Weights of a small transformer language model: 3 heads of 32 (1 for keys and values).
Each number is 50 + 15 x the weight over the matrix's rms, rounded and kept within 0 to 99. Layers, rows and columns count from 0.

# gate: layer 23 MLP gate, 256x96, rms 0.184, rows 149-215, columns 32-63
# up: layer 23 MLP up, 256x96, rms 0.197, rows 149-215, columns 32-63
# down: layer 23 MLP down (transposed), 256x96, rms 0.185, rows 149-214, columns 32-63
gate149:99 52 47 43 45 51 46 58 52 48 26 49 54 48 75 78 50 74 27 37 45 22 42 69 44 49 49 77 53 34 49 61
up149:53 51 99 57 41 54 43 52 69 68 54 15 56 38 47 40 58 61 56 33 39 73 70 53 50 69 58 55 45 54 54 42
down149:50 43 42 63 57 60 38 35 78 57 19 69 42 57 50 38 61 54 78 61 42 46 62 62 45 47 65 61 57 48 49 64
gate150:45 62 47 45 28 12 55 58 56 42 37 67 13 49 49 51 59 58 59 68 60 62 23 73 44 48 59 71 50 32 33 48
up150:44 49 49 85 39 87 50 37 60 44 56 29 79 38 44 59 50 42 42 33 44 39 79 16 36 37 26 37 70 58 33 45
down150:62 83 36 60 86 67 73 61 38 41 27 48 54 50 75 35 29 57 37 47 57 49 44 48 47 73 48 14 24 52 64 31
gate151:22 23 29 50 44 48 51 37 55 71 32 72 72 47 29 37 50 59 75 25 50 38 41 27 57 55 40 26 36 64 52 43
up151:73 54 63 58 59 38 86 44 40 21 37 42 35 51 46 39 49 62 67 61 57 36 46 68 65 36 57 76 57 60 38 29
down151:33 07 29 62 42 28 62 45 49 54 44 42 20 50 23 42 43 25 00 52 34 41 27 49 40 46 47 58 28 41 26 47
gate152:39 60 56 62 23 25 32 40 51 53 52 48 02 63 28 75 68 29 59 58 62 40 53 76 42 47 44 50 38 44 51 46
up152:56 36 40 71 98 64 73 23 35 70 47 41 61 71 53 60 46 55 40 32 48 43 63 22 42 48 41 71 38 63 24 41
down152:39 42 50 53 62 39 59 28 52 53 57 48 34 17 34 53 35 61 46 35 40 78 82 65 53 36 78 50 24 63 33 62
gate153:35 52 42 22 61 54 28 67 48 40 24 74 65 64 55 31 44 27 58 61 41 47 29 41 63 56 46 52 42 59 42 41
up153:35 51 60 66 34 31 79 62 56 48 49 28 41 54 51 76 28 56 49 45 48 51 55 56 61 69 50 45 65 48 45 29
down153:27 33 34 44 64 61 42 58 53 43 52 38 67 79 69 38 64 11 70 55 34 44 38 42 54 68 53 67 57 43 57 50
gate154:36 62 73 41 30 28 83 36 53 36 23 78 25 71 40 34 62 30 62 37 47 62 07 66 79 39 63 55 39 46 69 41
up154:52 47 42 66 38 47 50 44 59 19 71 18 56 47 42 33 59 42 41 17 52 68 73 37 51 29 75 19 56 49 66 17
down154:75 69 55 54 62 79 36 50 74 52 39 43 33 47 60 45 43 54 27 68 54 75 99 51 47 38 28 60 67 11 38 21
gate155:52 78 41 53 60 52 54 75 25 55 53 34 48 55 49 59 34 42 51 51 64 55 71 43 40 55 61 49 51 52 27 46
up155:54 58 59 71 52 48 82 46 49 38 48 60 33 58 63 58 47 57 53 33 25 49 61 41 59 45 38 32 19 50 50 53
down155:49 58 66 50 54 56 64 76 42 52 54 60 43 57 53 33 47 25 88 37 76 47 56 62 38 43 52 24 63 71 54 47
gate156:54 60 63 36 41 47 65 39 69 47 57 23 42 59 51 45 90 41 66 49 43 68 40 52 85 44 62 35 69 46 48 44
up156:56 43 66 23 67 37 79 29 58 58 21 63 43 36 46 39 55 79 35 55 43 48 30 64 41 45 66 29 63 59 34 55
down156:99 44 70 61 44 44 38 42 58 56 37 37 47 35 58 22 42 54 62 52 42 65 46 58 26 68 68 38 62 47 68 46
gate157:61 38 47 21 32 58 48 35 58 43 95 43 35 68 58 29 52 58 51 49 51 40 30 45 58 53 55 37 64 39 49 71
up157:28 71 61 41 49 50 35 58 44 51 47 48 56 30 36 49 69 52 41 64 58 83 53 63 49 31 40 64 39 60 51 40
down157:31 32 52 28 45 54 66 51 36 70 36 47 51 47 44 75 23 42 58 34 43 37 44 69 55 46 59 68 48 36 62 52
gate158:32 47 60 66 78 42 67 41 22 28 59 51 28 68 22 34 58 65 49 68 45 58 23 48 54 49 59 40 29 57 68 32
up158:34 64 57 54 47 55 45 40 34 36 54 38 25 71 36 45 59 58 45 66 43 50 46 46 47 36 64 48 59 46 73 57
down158:52 55 61 27 41 58 63 64 65 39 40 32 53 63 72 59 49 56 07 48 27 40 62 54 61 31 66 55 73 36 44 50
gate159:36 64 72 16 79 77 28 55 65 45 58 58 69 44 45 39 49 40 76 60 59 39 37 46 60 56 43 65 55 39 52 71
up159:40 42 51 70 46 33 66 47 71 52 75 23 68 47 47 45 59 50 37 26 58 31 46 72 55 40 39 53 81 57 79 49
down159:19 78 53 69 12 61 39 36 53 72 71 70 41 28 51 66 63 54 52 41 44 26 54 37 54 46 17 40 48 29 71 50
gate160:60 48 43 80 68 74 44 18 43 32 42 51 35 72 36 55 79 65 66 18 25 51 52 27 69 58 45 42 60 44 39 53
up160:28 43 55 34 37 22 65 75 63 59 48 39 65 51 52 46 60 30 58 74 57 38 60 49 45 71 72 65 61 69 53 36
down160:43 58 36 40 45 59 49 67 54 30 46 35 50 48 71 38 63 08 22 50 63 50 58 34 89 68 22 59 58 62 59 59
gate161:58 80 67 26 58 48 24 75 50 28 49 67 61 43 44 36 63 44 48 56 77 63 37 76 44 40 36 55 63 38 64 63
up161:64 35 62 67 76 66 52 66 50 23 39 56 46 61 44 44 56 22 66 57 53 55 40 36 52 32 55 39 61 74 50 49
down161:75 59 59 37 34 16 45 33 79 45 48 55 36 20 44 45 36 58 72 53 39 52 34 52 65 51 61 37 65 53 29 49
gate162:11 58 53 60 59 30 55 59 50 38 58 72 37 27 29 51 35 37 61 71 58 46 53 51 70 51 28 53 47 40 58 54
up162:61 10 28 25 71 64 73 36 56 78 43 32 72 40 66 35 63 88 68 12 39 38 43 77 26 51 56 62 58 56 52 46
down162:47 41 13 48 60 43 62 50 55 73 50 91 32 33 36 55 59 60 21 69 32 61 92 53 56 31 48 74 40 52 81 68
gate163:54 23 25 73 41 38 51 46 57 24 62 50 31 46 60 62 57 16 42 41 65 58 32 23 46 45 70 52 47 62 34 54
up163:72 38 53 55 37 41 57 42 65 42 58 51 35 49 74 53 60 53 29 59 50 23 36 40 54 44 71 51 33 60 28 43
down163:42 63 53 65 50 67 52 40 26 49 39 47 68 54 73 45 48 62 00 52 37 47 53 72 43 56 44 59 55 71 54 49
gate164:40 46 57 50 49 39 82 51 29 28 56 40 47 63 22 36 91 15 87 57 64 56 39 60 88 34 39 43 38 45 48 45
up164:14 56 16 64 64 64 63 33 39 40 52 16 65 68 29 75 87 73 50 66 52 38 60 13 48 26 55 49 46 48 47 55
down164:99 44 84 52 47 66 58 35 20 48 36 34 63 42 41 82 44 34 48 66 73 51 90 42 29 64 45 29 50 67 25 50
gate165:17 44 49 42 56 74 62 59 31 38 37 46 10 53 02 51 57 62 81 43 60 55 25 61 60 63 62 33 24 59 62 53
up165:23 65 29 75 35 31 69 62 66 45 81 72 51 80 45 79 76 52 36 66 62 46 56 23 64 69 33 46 56 64 58 46
down165:99 81 76 50 32 37 51 49 51 43 60 49 55 32 30 41 61 44 98 69 42 70 33 29 65 46 57 24 67 64 89 21
gate166:48 53 73 33 60 61 66 62 55 37 67 40 30 66 52 46 74 71 35 03 36 52 63 36 70 46 71 71 65 38 63 36
up166:44 31 12 63 43 48 49 23 36 50 46 68 76 37 49 61 55 36 63 81 56 55 39 42 40 75 29 37 23 69 34 49
down166:79 44 24 56 47 48 43 44 49 47 54 59 43 46 53 51 67 46 99 55 63 37 53 50 54 52 48 54 39 41 59 46
gate167:54 43 44 43 63 44 71 56 50 34 38 52 56 68 61 16 58 71 41 44 48 52 48 81 51 41 49 51 78 39 56 45
up167:57 63 27 52 38 25 32 55 46 33 53 78 28 64 51 51 52 56 46 69 67 43 54 60 26 80 24 59 59 77 69 52
down167:88 67 35 55 58 60 66 60 19 67 21 55 59 61 54 65 76 56 37 61 68 49 65 24 44 48 37 25 55 63 22 79
gate168:55 29 25 74 54 76 46 46 54 72 42 42 55 71 61 34 36 52 46 49 26 42 53 39 49 66 48 79 84 77 57 54
up168:53 53 61 47 58 49 67 37 28 51 71 49 48 65 52 39 41 53 69 62 47 47 70 41 43 35 63 67 51 55 55 16
down168:66 34 64 80 73 44 37 52 38 65 36 52 59 55 68 46 39 42 25 50 42 52 22 55 53 58 37 38 61 49 45 73
gate169:71 64 72 50 42 61 36 48 77 56 47 39 46 83 70 28 46 61 36 15 31 47 68 60 35 61 52 33 66 57 79 54
up169:34 82 38 57 44 22 57 48 40 55 54 56 35 42 50 44 28 39 50 47 37 39 39 66 63 66 57 45 66 50 57 53
down169:52 35 39 46 63 74 39 51 22 45 52 58 48 64 60 76 62 41 13 68 55 70 54 33 37 66 46 41 35 39 33 50
gate170:53 50 25 70 55 47 63 70 58 55 47 23 60 43 41 66 31 40 51 49 50 26 68 39 44 48 33 51 87 44 70 61
up170:38 67 28 82 61 56 39 43 51 32 51 58 52 55 17 73 48 57 59 58 40 45 69 19 45 66 48 63 62 35 48 35
down170:91 27 38 55 63 39 60 48 24 43 36 35 65 50 55 61 30 65 18 34 62 27 39 50 57 51 23 44 60 49 77 54
gate171:69 79 52 18 46 36 58 68 56 44 23 61 37 61 71 24 50 51 26 50 61 61 44 61 18 51 73 49 61 65 47 60
up171:31 85 56 65 71 62 71 61 34 53 62 52 79 50 52 47 24 46 56 49 50 57 38 50 50 62 34 34 54 46 68 49
down171:30 18 61 58 23 42 45 48 47 46 45 66 29 35 69 42 79 61 17 27 54 25 73 44 30 32 41 52 35 48 21 55
gate172:34 48 60 45 44 67 76 61 78 47 32 36 73 52 48 47 47 18 49 56 39 16 54 37 61 76 57 66 44 55 72 64
up172:43 16 41 43 28 27 22 54 52 57 30 70 45 49 63 47 20 52 69 55 71 69 40 46 56 37 43 49 55 59 30 36
down172:57 65 53 52 58 43 36 62 42 43 38 47 63 35 35 64 59 46 39 40 53 21 40 25 43 68 48 48 34 37 72 73
gate173:39 28 54 39 56 55 34 61 50 42 67 35 48 57 43 48 75 23 49 19 45 24 81 52 32 59 70 43 53 32 55 54
up173:49 43 43 44 40 63 57 42 55 35 40 65 47 48 40 58 50 82 71 59 38 73 14 53 56 60 45 36 56 57 37 31
down173:28 13 58 45 55 33 36 45 42 47 58 69 24 33 58 40 60 56 62 27 63 44 54 23 49 58 47 53 38 72 58 59
gate174:51 41 50 54 64 79 15 59 45 40 72 39 24 72 32 65 77 36 53 49 70 43 65 47 47 51 38 63 23 85 36 55
up174:52 44 50 56 45 50 68 48 68 50 73 45 54 64 64 47 51 36 38 58 47 55 53 15 55 35 48 58 50 32 79 44
down174:31 50 58 67 56 58 57 33 66 41 35 51 32 33 55 51 50 59 49 40 41 39 27 71 47 61 47 45 32 38 55 29
gate175:16 64 40 54 75 79 57 41 46 31 50 69 46 56 32 58 83 38 73 49 40 63 55 30 72 77 39 41 43 37 76 70
up175:31 50 62 34 60 53 17 72 42 45 59 21 48 14 21 43 32 58 48 77 65 38 45 38 52 60 64 23 62 61 59 60
down175:99 64 65 06 53 14 38 60 40 45 66 43 41 32 51 61 35 38 24 65 77 50 70 54 23 50 45 55 29 44 49 44
gate176:42 43 65 38 25 51 50 35 73 74 25 38 24 51 36 74 63 53 49 56 76 53 55 65 46 56 54 52 54 57 72 37
up176:61 33 40 69 48 74 48 59 57 31 62 47 41 22 61 73 47 54 51 54 55 68 48 31 22 75 61 39 19 43 53 28
down176:33 57 50 59 69 43 55 62 50 60 46 36 70 39 43 48 65 56 84 51 61 48 39 51 50 64 41 45 36 55 36 52
gate177:38 67 79 33 43 25 47 60 58 65 52 56 54 27 57 61 53 57 47 32 43 63 70 43 72 46 52 43 40 80 27 39
up177:47 35 78 59 32 25 92 51 53 54 47 43 56 27 72 69 38 51 50 57 20 55 53 45 62 54 31 39 41 54 38 53
down177:72 45 58 29 69 41 61 67 35 54 45 72 34 31 21 72 72 67 34 34 57 57 47 55 41 64 45 51 47 70 42 56
gate178:48 56 71 35 65 58 41 59 43 55 42 65 30 72 50 14 41 15 62 71 58 43 00 63 54 31 39 55 46 45 69 52
up178:44 58 50 71 48 50 52 68 53 44 46 42 22 59 39 66 71 27 46 51 32 54 45 51 17 41 78 78 72 48 67 46
down178:54 47 30 51 52 59 55 44 59 56 36 50 57 49 72 37 70 65 44 53 96 10 55 48 61 41 25 62 69 20 49 51
gate179:44 61 43 40 30 49 59 69 50 74 63 39 48 55 52 67 56 63 86 54 09 79 60 30 53 67 50 58 35 28 60 50
up179:42 61 35 54 44 17 27 42 72 50 61 69 64 35 45 54 44 43 68 48 58 62 33 90 36 57 39 59 64 57 09 35
down179:00 40 38 63 32 56 49 65 69 86 40 85 29 51 40 47 53 52 76 62 34 50 51 41 41 48 61 53 50 32 18 49
gate180:53 65 46 56 67 38 61 16 28 46 46 50 47 68 65 43 43 35 49 52 67 55 61 40 60 60 34 56 52 49 35 64
up180:18 57 56 57 54 63 50 51 48 20 22 57 45 28 49 46 40 55 66 64 83 47 55 41 53 54 58 74 65 68 30 35
down180:81 31 28 52 50 70 65 33 40 53 26 18 59 59 28 69 36 46 24 64 51 57 49 60 54 54 49 53 36 52 45 68
gate181:58 79 75 57 43 59 37 46 42 69 29 56 79 43 54 48 46 33 36 23 42 48 36 46 40 47 21 44 67 74 53 65
up181:75 76 60 19 54 54 48 49 62 47 60 65 41 58 46 57 55 53 49 25 50 56 51 54 35 38 36 61 45 55 47 30
down181:94 29 32 58 32 60 41 43 82 54 36 37 49 57 63 32 66 53 88 58 40 59 54 39 68 59 77 31 53 40 23 43
gate182:51 24 69 27 74 32 57 48 26 55 50 36 38 35 43 74 48 51 56 50 33 61 42 67 84 47 56 90 09 66 45 59
up182:71 67 58 42 42 61 46 69 50 53 39 72 54 62 54 49 67 38 48 62 60 44 40 51 65 84 36 76 36 51 53 48
down182:60 39 34 31 60 34 36 36 79 51 67 39 45 59 58 55 95 47 29 57 18 43 40 73 52 38 53 42 69 56 62 29
gate183:21 56 60 64 58 57 36 17 48 22 62 39 61 54 21 58 60 47 67 58 47 46 61 49 73 30 44 47 50 59 22 52
up183:75 59 60 55 54 50 45 20 63 71 64 28 41 85 78 46 48 51 33 09 30 57 44 39 55 37 77 36 66 40 73 46
down183:02 43 50 56 38 56 38 24 76 41 28 42 49 65 63 45 68 36 26 47 00 74 37 48 59 57 52 46 34 34 39 47
gate184:64 45 65 39 42 51 77 55 48 50 41 27 40 93 42 43 33 42 50 40 14 62 50 47 48 66 62 51 73 52 44 60
up184:43 24 66 65 45 26 64 44 63 58 41 38 46 58 25 44 46 46 49 81 41 66 72 42 35 69 57 37 52 23 59 36
down184:99 90 42 52 53 52 59 41 23 49 70 34 63 35 39 57 66 52 10 46 63 40 40 59 44 42 32 62 49 59 42 50
gate185:15 52 48 61 45 52 48 59 31 41 37 46 69 66 54 68 48 57 77 56 65 37 52 39 45 47 31 69 45 79 54 30
up185:34 62 77 62 44 41 35 54 29 82 63 75 56 40 54 75 31 42 45 62 50 54 50 32 90 29 93 42 53 54 63 59
down185:55 77 37 47 44 54 46 40 63 48 46 49 53 64 76 69 54 56 90 54 76 62 31 60 71 44 51 73 34 10 44 65
gate186:38 40 57 55 38 59 31 79 56 48 36 38 33 43 46 29 52 26 81 52 60 44 32 59 67 55 22 67 54 68 37 30
up186:70 57 42 49 35 60 42 81 48 66 33 44 38 28 72 62 52 39 59 55 35 58 27 76 40 67 41 75 53 53 57 70
down186:81 97 78 73 50 49 69 56 90 49 62 76 69 34 43 55 26 34 77 63 36 26 66 56 42 48 37 48 75 61 45 16
gate187:45 59 49 70 68 59 46 13 48 51 25 36 72 58 43 74 60 45 58 40 15 76 54 29 57 84 34 50 54 15 82 33
up187:59 46 49 41 53 61 51 86 39 24 45 69 25 59 70 29 59 47 46 52 76 32 47 62 58 60 65 59 61 87 20 71
down187:00 37 39 52 44 45 23 38 99 38 50 70 42 57 38 39 62 33 77 45 27 71 79 34 43 66 50 53 66 44 70 73
gate188:43 70 41 67 30 36 46 52 39 60 51 49 52 38 53 75 58 30 68 44 51 27 31 41 50 39 52 34 58 57 42 37
up188:43 76 57 73 37 69 47 64 61 26 51 66 46 27 37 46 49 38 44 51 59 49 58 44 51 49 52 13 84 53 34 33
down188:99 49 79 81 50 64 53 52 42 40 30 45 63 81 50 77 53 65 44 40 39 56 49 51 50 71 16 53 67 49 70 57
gate189:55 51 43 58 43 37 59 58 53 39 57 52 66 37 54 69 42 61 56 61 41 58 46 35 63 53 23 25 38 57 57 24
up189:58 42 50 57 44 75 39 48 52 48 63 55 45 51 48 59 34 46 56 62 36 44 47 65 73 59 32 58 29 52 49 61
down189:60 61 76 27 66 37 53 56 53 60 48 58 53 57 43 77 47 54 22 53 76 69 55 35 33 58 41 60 33 43 59 39
gate190:34 54 45 67 82 44 63 61 81 81 47 35 29 48 46 58 86 76 63 44 19 59 52 36 51 64 57 40 57 49 54 19
up190:37 55 75 40 44 24 50 38 50 71 64 54 69 63 49 32 56 21 34 54 50 38 31 56 77 69 66 43 87 38 52 39
down190:89 18 35 60 35 57 15 70 39 46 41 39 40 51 55 38 50 45 68 40 51 61 44 40 41 70 39 70 53 42 47 52
gate191:56 43 33 49 41 40 64 61 53 51 42 34 21 63 45 18 57 56 37 42 46 52 48 25 50 65 73 57 31 48 64 34
up191:77 27 59 42 65 51 63 68 40 42 37 32 41 52 37 25 51 48 34 38 49 63 46 46 60 66 49 60 46 71 62 40
down191:19 60 52 50 40 47 48 54 64 64 47 64 60 53 40 41 53 42 12 45 52 67 51 43 37 47 67 37 61 59 42 49
gate192:23 77 69 59 51 58 49 43 60 40 37 70 29 79 49 42 49 62 43 45 46 43 60 36 42 51 74 67 71 16 48 52
up192:59 34 19 50 29 44 46 56 59 36 54 74 41 39 49 55 68 53 49 44 26 76 40 63 53 79 07 27 57 59 61 46
down192:22 63 40 33 26 41 49 57 40 61 62 36 47 50 59 47 47 44 76 42 36 55 54 70 52 31 47 64 48 62 48 54
gate193:70 44 48 29 90 44 33 49 32 32 59 53 30 54 40 31 28 52 38 68 65 64 56 38 68 59 27 70 56 41 57 58
up193:52 42 78 57 58 33 54 47 50 23 74 47 50 56 62 58 37 60 59 48 54 39 52 38 23 21 55 64 22 68 37 24
down193:61 60 63 74 65 46 48 48 56 62 34 60 60 58 35 32 54 54 40 55 45 52 56 76 59 65 53 32 76 62 64 69
gate194:32 91 55 61 62 59 42 39 60 76 58 50 47 42 66 51 46 42 55 58 54 50 79 62 59 34 75 29 74 58 41 57
up194:36 57 54 41 62 23 47 58 48 61 55 33 42 57 46 65 60 61 50 51 37 63 29 23 43 52 60 82 59 46 64 21
down194:62 29 54 50 45 32 68 49 35 51 51 64 39 65 37 65 49 40 49 63 38 42 36 41 53 49 82 96 38 54 36 54
gate195:60 56 57 56 52 64 60 47 47 39 18 39 52 50 44 69 69 50 81 54 55 55 06 52 63 66 48 77 82 60 44 61
up195:46 49 31 53 46 48 55 16 58 58 53 31 51 51 80 82 51 54 50 52 01 88 67 44 46 28 79 84 59 23 68 40
down195:04 04 29 59 63 73 61 60 14 51 76 49 24 16 42 29 65 58 61 25 52 41 67 36 60 50 59 54 27 55 39 77
gate196:19 60 67 72 45 49 33 22 72 56 40 60 55 52 49 83 44 77 58 50 37 52 45 47 59 77 58 70 21 58 31 57
up196:36 54 48 47 64 33 58 35 40 50 85 29 37 73 39 44 56 57 39 49 56 53 71 63 46 29 54 46 57 65 41 15
down196:86 64 77 44 49 57 49 72 65 42 55 44 40 63 33 24 62 17 21 75 54 68 46 62 67 37 47 35 53 62 43 46
gate197:60 44 56 65 51 35 51 61 71 53 48 65 58 26 42 57 47 44 59 60 49 62 48 41 39 64 41 54 55 52 43 63
up197:68 41 44 54 56 62 61 60 48 28 46 59 40 30 45 64 64 45 30 61 62 31 57 40 53 55 52 41 64 44 44 56
down197:88 54 27 54 39 54 50 53 17 44 71 38 54 76 68 51 33 61 41 54 67 31 61 45 55 45 43 52 44 41 44 39
gate198:24 50 64 51 66 31 51 69 30 37 43 68 54 45 39 63 54 43 72 73 61 48 53 42 67 35 33 54 37 21 27 24
up198:32 79 73 51 58 83 34 61 38 17 48 72 36 32 38 55 40 51 38 65 52 50 74 37 60 45 41 39 47 11 10 34
down198:51 43 90 58 43 55 41 54 53 04 39 40 64 57 60 44 59 65 53 19 38 45 32 54 59 57 47 37 61 53 28 31
gate199:57 48 68 43 41 52 33 49 49 65 55 79 30 34 61 23 34 40 61 55 48 65 31 63 54 73 48 49 49 25 46 73
up199:62 51 47 38 36 63 32 62 57 56 53 51 19 23 65 18 27 62 58 52 78 68 46 94 33 73 40 59 44 55 38 53
down199:42 44 67 61 27 27 67 64 59 52 37 53 44 43 24 69 44 69 28 44 44 19 45 49 58 48 41 52 55 54 40 36
gate200:44 61 71 29 34 41 85 59 65 53 32 64 54 44 61 53 65 43 49 08 15 88 29 34 41 57 37 54 63 59 53 59
up200:64 38 32 39 71 82 51 63 54 12 40 55 37 50 37 41 43 56 61 49 51 58 62 52 34 65 44 60 74 55 21 40
down200:51 66 52 63 53 42 45 37 65 46 39 69 67 49 55 39 58 42 78 38 60 50 50 67 40 40 69 70 44 46 52 49
gate201:55 52 18 32 48 31 35 67 43 42 62 42 44 76 28 38 45 51 56 46 95 13 47 38 51 65 51 44 32 42 41 41
up201:83 66 31 28 43 26 69 49 62 61 37 42 52 46 84 51 62 51 44 53 36 61 42 67 47 50 57 43 67 46 34 69
down201:14 51 57 51 48 59 25 51 25 55 75 37 57 65 20 49 54 68 61 46 67 50 42 59 56 35 45 53 41 50 75 48
gate202:57 29 55 49 47 32 45 41 68 38 40 34 64 69 69 67 30 22 53 46 35 71 33 44 51 64 34 60 50 70 65 59
up202:41 63 63 57 58 53 57 47 43 46 65 63 49 21 44 41 82 82 59 51 90 31 73 51 36 55 20 51 60 52 52 42
down202:03 55 67 45 66 53 34 54 86 47 49 45 60 60 45 68 25 24 80 52 35 65 41 48 75 53 39 44 50 42 68 50
gate203:62 20 50 17 67 32 65 20 37 45 56 64 49 64 49 23 46 13 54 45 53 52 34 56 80 39 62 61 44 71 33 47
up203:54 56 37 70 37 46 46 33 64 64 63 39 71 47 70 45 70 33 48 43 47 39 68 30 09 43 84 94 54 61 46 40
down203:45 36 51 45 33 80 37 72 35 55 60 14 57 50 37 60 35 26 17 64 47 39 10 66 81 49 50 70 66 55 41 32
gate204:27 39 49 58 71 83 56 29 60 71 34 53 51 52 51 41 43 29 56 52 39 31 41 35 73 72 70 55 57 53 47 75
up204:23 30 29 28 36 41 47 41 40 58 66 62 34 20 57 24 49 51 54 47 54 36 48 45 64 57 59 54 37 46 47 33
down204:99 33 54 65 51 52 58 74 56 42 65 36 48 52 49 62 47 56 37 87 28 48 12 78 53 74 39 50 30 35 57 58
gate205:30 45 32 63 47 30 59 33 48 76 41 52 52 65 26 40 42 68 58 34 29 71 24 41 46 44 56 45 77 18 47 38
up205:00 33 57 74 43 60 61 62 63 44 46 40 42 54 51 27 38 71 28 28 34 33 67 42 15 77 43 41 61 45 47 67
down205:81 38 75 42 43 50 69 47 42 65 62 53 72 17 28 29 33 75 00 40 57 43 49 42 30 33 42 74 40 62 66 64
gate206:14 28 67 56 32 35 28 48 45 39 48 57 25 88 55 38 84 39 57 57 50 41 51 54 53 35 52 54 23 54 33 25
up206:28 64 73 35 18 33 28 61 23 41 69 57 35 38 57 38 61 49 42 41 80 55 61 73 48 52 36 41 26 36 53 41
down206:59 89 76 54 55 39 54 48 87 49 67 48 92 48 61 71 25 30 60 58 95 53 41 63 54 58 45 39 49 35 41 70
gate207:54 36 53 55 60 58 56 55 59 56 46 65 53 85 70 43 47 37 44 50 59 37 41 34 72 62 43 55 13 45 41 42
up207:26 36 55 51 60 42 37 51 54 52 45 61 36 25 10 45 67 80 50 68 54 21 54 48 47 44 44 39 29 48 56 60
down207:57 42 53 60 49 46 54 45 69 63 59 63 22 43 72 29 36 51 35 51 46 75 48 63 52 41 70 49 46 24 58 37
gate208:06 76 15 41 41 74 62 52 24 88 36 45 38 65 59 68 67 59 22 53 67 53 38 49 51 52 72 40 52 47 61 75
up208:43 62 99 69 61 25 33 46 51 48 36 66 35 38 54 59 47 42 46 48 51 63 23 49 46 64 22 26 41 67 44 42
down208:07 30 33 48 50 50 51 55 42 52 63 53 27 55 60 49 42 37 00 55 48 54 48 60 61 39 64 58 40 34 43 59
gate209:61 32 59 72 52 61 56 59 41 35 44 65 08 53 42 72 62 50 38 48 49 61 34 42 40 33 13 58 33 41 78 37
up209:24 62 59 47 40 70 48 50 51 70 31 50 69 34 58 59 35 58 54 40 45 66 58 54 53 50 40 63 58 52 27 69
down209:35 17 56 56 55 52 50 43 74 37 61 68 26 72 42 81 61 36 26 57 53 67 39 36 31 34 62 49 45 47 53 59
gate210:89 59 31 60 39 29 58 66 72 45 51 54 53 51 77 70 58 54 78 74 53 46 52 43 45 61 37 79 47 38 76 29
up210:48 52 42 50 31 59 39 51 55 18 15 35 52 64 53 59 64 55 62 47 46 60 41 32 62 33 41 56 57 56 68 54
down210:29 44 59 72 61 73 44 40 32 62 51 64 48 38 09 38 46 46 71 46 41 32 67 55 55 28 66 47 61 66 45 43
gate211:32 33 55 65 44 83 54 38 90 54 66 44 30 36 54 49 49 43 63 50 69 38 27 46 68 12 49 62 58 34 72 41
up211:44 23 69 55 65 42 36 46 50 74 51 12 65 48 20 59 45 75 56 39 49 59 84 44 40 70 62 23 43 67 30 57
down211:10 28 69 28 37 30 71 55 36 40 46 49 27 22 60 67 33 30 77 60 71 35 58 32 38 57 50 56 59 41 52 66
gate212:42 75 30 71 64 48 55 58 41 26 40 22 31 75 46 45 56 16 47 59 18 53 47 52 76 58 66 51 66 73 63 72
up212:41 70 61 62 40 39 38 45 44 33 56 28 56 58 28 41 53 34 47 63 47 34 48 29 54 62 53 48 29 68 62 59
down212:41 53 55 52 57 45 44 60 61 71 40 64 68 28 21 67 51 60 12 62 44 67 50 42 67 39 35 36 70 32 41 51
gate213:39 55 51 66 63 73 27 14 71 48 56 47 24 40 52 88 74 62 62 34 15 70 24 49 43 21 55 39 37 51 68 49
up213:27 48 68 47 39 18 66 63 43 22 61 75 82 31 58 34 45 32 44 63 63 53 50 86 53 74 08 39 47 42 54 15
down213:99 36 51 49 37 65 42 67 53 43 55 42 60 40 57 34 32 31 44 53 34 55 61 46 70 61 69 48 59 39 31 56
gate214:65 32 33 37 51 33 58 65 38 56 48 58 66 59 74 30 51 29 68 41 59 52 57 45 54 53 46 88 35 43 44 28
up214:57 15 46 64 46 89 61 43 56 56 37 63 39 71 54 37 31 48 37 55 47 45 43 31 41 43 79 61 44 58 53 51
down214:54 44 39 36 34 38 29 42 75 61 24 54 72 46 76 42 44 51 47 28 65 38 55 57 66 77 46 42 34 22 47 40
gate215:34 33 63 27 32 72 67 52 62 53 16 53 60 69 52 43 49 57 59 48 58 68 73 64 47 16 40 41 45 78 32 34
up215:75 23 81 48 48 40 50 58 59 46 40 74 70 75 51 47 41 38 58 49 49 65 44 57 53 30 55 55 56 63 62 48